Weights of a small GPT-style language model, trained from scratch on English Wikipedia.
Architecture: rotary positions, normalized queries and keys, some layers without attention, gated attention.
Each number is 128 + 32 x the weight over the matrix's rms, rounded and kept within 0 to 255. Layers, rows and columns count from 0. Numbers have three digits each.

# layer 2 MLP up, 512x128, rms 0.287, rows 328-353, columns 0-127
091163158188098180116132153116197132123097124187145143084117145095137117093184023152178101123161104148109104167154148123149105152152095057110097151119127099178145110166117135128204124190115110123175173138129128116104131140064139101136165180136136130108131145148112050066131101173184122177162132146065141157186159066103076134131137098134087090116161103147145119106117072123138109134136
110081088148095104102132110140174106133138120130138191123140149146119129115128081174134168161089152171057177153190145136131185147196080167116089160120158126102162148131169153109168107147121094144104099130076083098162129119123130148123113123146123145140191148135131171097161112151183184116109115145101129138197134199118123119089120110169137134134143106117144086143124118145112130161159
154094136085164120104147155125140125143113130189129072162133129174133099128171143105127103090111158171119178143146128125107092106219105099090111094139162101151160073135112113125109100121113139195090063121102123137114149136117159132133165185153107189137147168118098090157071144208189105119146123160112137093092223139159059128173113119084127165158101102162101151134084089101093081156184
128092156147125130134134161193118187207124108103134072088140075079158150041219172175072129116128144135111129138103126159191106159115126071096105133135166114163131118158085134041081207139181107124135121104145152191152107075074077136122053161152100090196087158161146084122083082137137118146097116123113113129157140097105135134150083120144083125165083147166133139145130088156195103144093
144159144095079141124135116151161137137187115131116137116129113093097123155138139130115148120097069118144137133089105088117105163169103154129100067138121198120057106121114181112195144079127143095138087145141198123155139192156148109092147082114112113093122189109108085189130111095093141149118152123146145131141132050144124143101200119103075096139091124166155107126152144184147170109145
140107080083172091147092142076123128124191158177121080166133112113108097122151139093051128143148146149150142134161158132144151140112109126122111139194115137118110123172136113168073123153104146088153172102139104164121121142139083119117119142185142137106122109172174073088130079151089127111117104131176129140129141096168153110143132099154155150133119153191137088107131107108119169133153
099082119103111094133166113092100187238082119129052104105163152132170150102168136127101148116141111126152151093137136140196122172166090096145144150100131142129113117086165129129118181139064098120138098062090183169232133122126125114128141121144081117113192155083110069129118172177128156111147077132139136104160131134157107107102134094123110111137000149130215118117118116159127143067089
127097041122088106147193123115076138137120130155149138125197109134093110066166093049121196115064080074150168141081108160139131119171130156146133178130182149100164070142145075167153177105160108026083122129087149174146201138107140126192140111108122140146106153107176143147101130125074177171163043123131119141140098110107153107150090139121135118119166156142163077101066132145170101136152
111118101112148133161163131081103125193093175139124097077150115111161173119151100106097134128101045100124159142141164150154156103119133164108178089158113166139072066142115107137156118155091105070101170112163106121154057150133172124128150172059093097097134140134116178121143061156147131145128074142107092219142141145120128111116110109110191111155041159121094094138055086122092133116066
087141118182127143083187123126151122135145162101146100156089148149097150122093057136158145109102096205174165138149127163163123147167093061189161159119125116131161124148119132079164129126157133131137064234146135151132088173109128119130063129145094162148200074124147183135153146171128152117122098071135112133104069141151080112163087091111085081123125108148129087117118163055142085122091
134161075099115144127151129108178089111087135122103117137155160130136126152170094132178109083162130223154181080096154195111127104096095099071105127112088179140107109156107112133093113134215154091152142130105054080193130145097055148179122126153177097105145090110075118159077103119102123137139144132086111155139105142162110156106103124102127093108101102143091128131079134109129138104113
117134124118097185105121097170161114142144085153175187176186069150157188103138105152149130148082118134162113127133149113175139109134115114134106128142086143094126092172149188130162162156180130160115087109097165163124123103159146087155120146103118156129098092131148174161150120131138072119078112148186118183071134184159125151160129107107154095146114118125144113110161140101129111165139
164173131172117143118145088104114120138129110138104099150071161106134165136123099136180152148150123173160112153076089104111129124151093084139100112112139166100107160166142104087166159137135126145058164125086114146121107153122167188097091133127104113113152097109105132093078113129122113166173121145118121111162110087152149120139115079189114145132127165178197126091171148153149122163189
102167111133092070099150175206122132130147139034187082053119184164159118095119149113121133080134139054163096095173135162155149117094123086117111157132182159106053078103120198112089124070111146096139103093171087092126123103147095149161151114135090120203193159096143108119120115155126100145130121113141149105152151100114088172105119152051177167215120139079147160086107108142133105181058
113147104083120090136166095148110128171157187079177140155127088095137143105125122119118171176145127059126114187080157126110095127123132138161090145081052158080104124110102122110163171089125109158095146157175134179163131123153172134077058153074138168137139176053141107164125094153120140195147112070131091147215165105124144124125084107176081182078176109128168126152078163164160089125132
136105156077150129116155177140140131170098142147099131159138120130173117094146132116130108088139142122140074111135082132133135101156171147095156112117130143174068141109119117107107150154088140152138068098158150163109126143138124127099148124103117132162101152152111141093102148161101111117143115112119147121132142072137137185137045128175093122172121115153109121150157082137134139110134
100154098077137147149088087135121146164149084136134168126176143130141116112103100155146140116118101127177094114154112063139126081152120116096178106123135166124078068105104129145136148128096079094157132134097102103147142133127171141108162141086128115126139168135135133105142092115113154163134116120100073086132095133156166143107152100114151142152103127135088128122140084145126099119132
119079125106118133185110103103116164129140150104167165133117094170105100126145173104092149126102140167137114084119077147173111205180087179166107107209157130134055113135148145130129086157145143101127128139146126132156175117122111093137136079159092179181086160173146132139156090111120120111148133096112175139122093088126105114092093183138120110116148061129153142149127141100106113121169
112132117125155139171140172132186157164141115158112174180141153123165092138109108171160130129154154188150165125157186125130154130137097187081098143126123134170131184123146131122146117115127187177191104135151111122105214081126162144186131083178111151144131102130185064136157119142134182176105184082049129114114139177074169131160125161147128170121117110186129091074178197126099128098143
146117147140122160111118115101130107110130141126129077103099141107122149165160135113124126129172104133150118163139142143101145089148115165103098093168105170157133113110168121119102108149164149100121118109129086095132110132113115137116091143095138138153159118128140104120114164140118179165170059111114098145118142118153125187127076102113160110125113108076186125081143127145171139158078
154092160078164163166094175117111152202137123085141055198115145138104149120149148106207151113148106130132157160100168142178150113107137118113107071140151144129105173179153120070059107153083135114097127136062106148138122111089108138178067173123140081143140110149129116111091075109119112133145036159114179068093122096064145129134142080209155133203103173110127109100170134078122144116138
152116071088157073103115144131126131134127098120096082160110162157184130143104101136098123140111157161111107095132208140181110109143153121113156169153150092091127098154143121158157113111140110123114136152121166108179105157108140142180131115151167135107175107145091130109151138117140099192204137074103127168102143137133151146165132117204130130107163139154105138111108127051164120076152
166105098109112135140079148133216101136158112102099107103153155145153207108141105132157055109190165111122142129144072151100133118177093156187171168193137117085195158135177082104116128102153121150134105129153144170177128108137116121139169136123132060150070113145133110111133122124147114123115101105173117069111165103096127126137091166150183088146195147082105143096148097110122109099135
132161150144126126177122147151128101108114122157131072134141132112081147136152124154126112139159127195163143115136114142148151123107132149103156064140175083170128152151134164142122094158093178120130127132189135169137105146137166110088130104166070137152118113136135144101094117135103156114127185168080151134095134149122117131129141105144129086123145165129136110147107114111114141135150
098090122124147141073107066148142142126108152144175099238090078140158110130117158132168141068071156191172134131100121185190112173108130104120142098137152113107113098119173117135142105100160144062074109135108082091098129139132093138119137080143041119154101079145128169119137167127125168216156087102115150146113051170131161131154090114163065152123138116172153111110155169174115138060168
169085118092124100114149124108088103113124088160119133147195058137103145178153105186154103157125089143138029098091105143110089054129089162085081078195139143148128160092185128120079087173133116104154088121164134112199204168172083080105180161166133124132130091156117172111108123162139143151111151105088121178138120126125130119114114128141025086138091121169105124149151156097111145119107
# layer 2 MLP down (transposed), 512x128, rms 0.0702, rows 328-352, columns 0-127
169127126145147132111157137076125155116188100147102154120110148154134120083142148130145160135144064138132157185077121114120138118113120128089070123093080150114131122166129158114154127151075078178169134133201160090107150107077218153182138105148118131097142075127083138102146179165090095157082146135114101139208171143118098156092101105133141110118148127143088103103131195127100186096079
109109145105137136115135168129091090132129165124092175147134149122112103136121123114164079100162145074123111143078130117109124110099139148136104086110081081150142126109077130117091094132084083128114165127151141114108157113099146121142169103123147111107139150184119121101148129156114137124118142174100165154103042125173172081130109149136110146150102129122122171133140169074158107121158
082169105115171087101136178175098112104104073111082041162099154182072143094198216104193058110103158167104153154140155180158088140165130166124092094126129118122131123165153112172101144077172157176164093041134068129132092110107156123120155171133085157065140121101118127110167114117100153110150095130181162102104125191190112182142109165107120101113131097139138122130094113090156155149174
145144079104158200077086145160114091168112102047124138110059147105052123138158239187057118142116115215108092213076193116131134151080151037143179145137116206183175103118112114142143067128198128103109039098174088141081110064116176078174104176122193145127131124165175098024067084092211112080123091154107129148132117086122057143099088161102105137101128086129106059077125099138107156142157
139136112076169123112101155072131189148116141130144128128086089116101138140113133192124122085126091083142140123094138139145119169115083104097129111085109164169118147129146156093136156110069168146147163106146156184100080172114046126140155048142196147185165143139095108136152091115094106154108134113119105146096107103151130200131112141113122157116136156139143120117186145110096138110117
151166077124115114081074126163144144140115085097108151107129174080124088151155135113077151072140126162096079124111080129154172129055063150129090119147083101093155084148119141141137128121091137061176151102109137094122139137102145117099131131120107163146096134110105112128091123147078109135097103125147103124144148089198132080101103119104097121137164158147131116153158115093110123195096
137107144116155165079096138113122118160115179135166142051147104169154138140074103084123146089174113117171159094174179105134080094131147152111127132188162102102169127085166068070099087102154108124167103113197165187181164130146083095155147128100178139121129149145140126165166141139159053143046139154120108114174133154145161092091027153147077096117143187143095114132122090160169157068073
119100074189088195102168170191075126100196118125172125105132144187115108147136191078135136151146141122156082108143134100129144127121102127174173158112119120058131109126178090079141143142142116096137145135101142117146119140113093091118126153102132161106090105181140132052150134069179085083113082107108096116196163086173180135132076211088112139200092181073056162151084143170074131168147
124124087153184149109121100168076138134102079144095129143097134090109143168126170079142131170179154116089167120177166175165072163111088140105135099131080164125164142116145136120117150120118094135093155121132140112118145178105095119072141142139138087149057096130124138161207080099135123067148157087116142142153076078118172134157131194157178076105161140188188124115118087129107094149178
117059139159102194143153098132098090141109126092111169120129116136160152144185162138149126110100182168110115078090062108119142158085127066098157123150097170153189155068134135141118086166171140172128102147139113129116090099178136173163131121152100135165081117109120112119148140136084094157097118133099065139176126161150139163077056146091080184165144157130096141188095232097107132181103
042111114135182128083093089178140124125105125127142125156178094098158081179136107122096144136166122155134138117097177086073121151099135086140150126137079081137129102097156137156098085192088118106108134111169136076123104120134092180073133130116194153119100172082095078107145160110098130100181102102117062089106175166204097060123106139092134111105109118152097082157100118122032094179132
116087103082089131060119105100133134154092145056134170147100125130120048127152114145174058117115143153134144093124156121168134081108170155113128148102176149130132128120128171106171132139136102110124091113070090151114131131118124128094102152152132063117105096179071120127149137119115071127119129181043119133152157177092138147147106125116146119155159127087097113169121166137150166166125
092166099167099178130155127088116121107105167143131125122101110161102127140102144113121120126161099107146120130119124119086138180177176085126117141119115161129122129113107149087132177158178177129099131108137159167139144098138112088117132147166138146108151134123189091075152155112138132113121079103157117144171138105140105118093141163139120101136104122144118130139112095157141114112097
123120176091168129191150146207142092130154132176086173081133147142104146143123167083113139138077086219148083151127173108143161103167095225119079112165124158097133036099061170071118100146107094114121160111133156068086090094119081111163122112074146140156094115107078078092141193069076135161118148157190136126182131131149121183106107166135101103147132095083156107148170159111118118149159
164141119163172107155115154087142153147126076141124143102121144108175131081124137117124154094151097152110121094153064129165113141093121108113109188141144125073200133130087158140111149124159145127112174156123129107170172114139088102168094174126107084166117072127124139118175157091113087117112130147155134098157095159078143109076105175123119161128174089161139140185093157133105109130081
134119113106120085111119157122110151103112152146120160140126149138101082152150135154165129115115124134149105126122137098125153143114152148111151174151149138148109135126067118123125114129136144136121084132140152114120132133107126131127145132123165117131101052120156134115126166104093114141133120134091142117114130144138086141082119107123078109089117158152152099124138118126112123154110
125163115111115152121108197153138126138092126097135149062164121101160143179145118114105066130151110133122134153114107111101115107117140113150135149091142138140133143140142129112119100114080110164127090162142133105085175109140132177153136148114130124155156184140139152115133122182140138094128134114106121092108096115090147119118121113170117132140130151079117136162101128114139124145158
133141061122125119147106127098143187149138103088131153111150155119154163198137146152146106149118179113063132159120114138140105098094145143141115193131158138163176166148152133131175099175137155117110135138183099104113081130159125146149133118123163115159145135119034132155115171122067122124079133152187117084104146195107155111115139135100117133160075141098127176138169099158174134175083
125105099179151115146079085113063144088160092123136097114084045133189111129114104060103166147174077063082172172066121163160127085072168133143168086113104110098115116087159083097165117152105158138133117091157122071094138177140102117125120115169142127157139186121156165121134145166166123119128159068107159070180120068150135086095107100117135178124150135136137119152136115213129083105097
126132127132109151133151076105077139119117112115145120143130141121140112124122143118098065155167160147082124118150103108112126124149080133094115127155113089097109116165085103162142152140164121139119108106162090106144141143128172141129116153135140131147143143117115134169103125113104171141153134125171108152135090161135124079107192124097164108150121131130116134132123161154134105087113
111062145109137160155137160117130168191143105119107182182078112138119128108120138100158100158111150191123168152150089087115147109127133056135132144136170099127105130087144191114122089178143148129145082116153139081136122164131112134105124158180188089097086110165231115025081085093132189182127140089136143143132122200123100055084113113119074158127172144136094079183170072106147159123062
092152127073117126108148080164160153103081154075103083125135172151146088108085134165093120145165175162172110127105140109122112139155151125067075142125113120146137112096126187173146112097168096160131117123170186095140092160115132119147123162108100134082155126153143177092133168100090101127145113082084176096089146120133165156091134102106100102140112093099101131161173145101162080080136
106134130086157171171105101157140084152091109142142135097144144108079144154085142146115106137143143146175166089110146117118117196132132198162079120132110115099127146092120178131106153149134099136103100121154102132150117084121159145113185150199170091118099100096147106084151078143124137169161197122143128120100169136129109117125174129146147135041121142136127111088144099107157143139157
098124094116095113127118105127114191131120088126115197179124095098148110102112194144145156157140128135124117144138114131163131128119096143164139127121073154105174151107113151112091136162073123152147147146134128102124082093135088159155093122146122119143122096119094136128151106161106096111130111119113105111143109074160125127113148120094143173146113136094123113103094144141119130100134
125095016232194105104054069142156127139079100120037121105087129135098180137123140109123151091189157090175064161096105109135100109143164130181129197169198090177142108082118139161198111097110127149126166095142189099169037170074082080080058129080148122082127104140108173158111111084102158152062108200168151121137062096145096114101104121182099107102141205156105150177041183149164104181120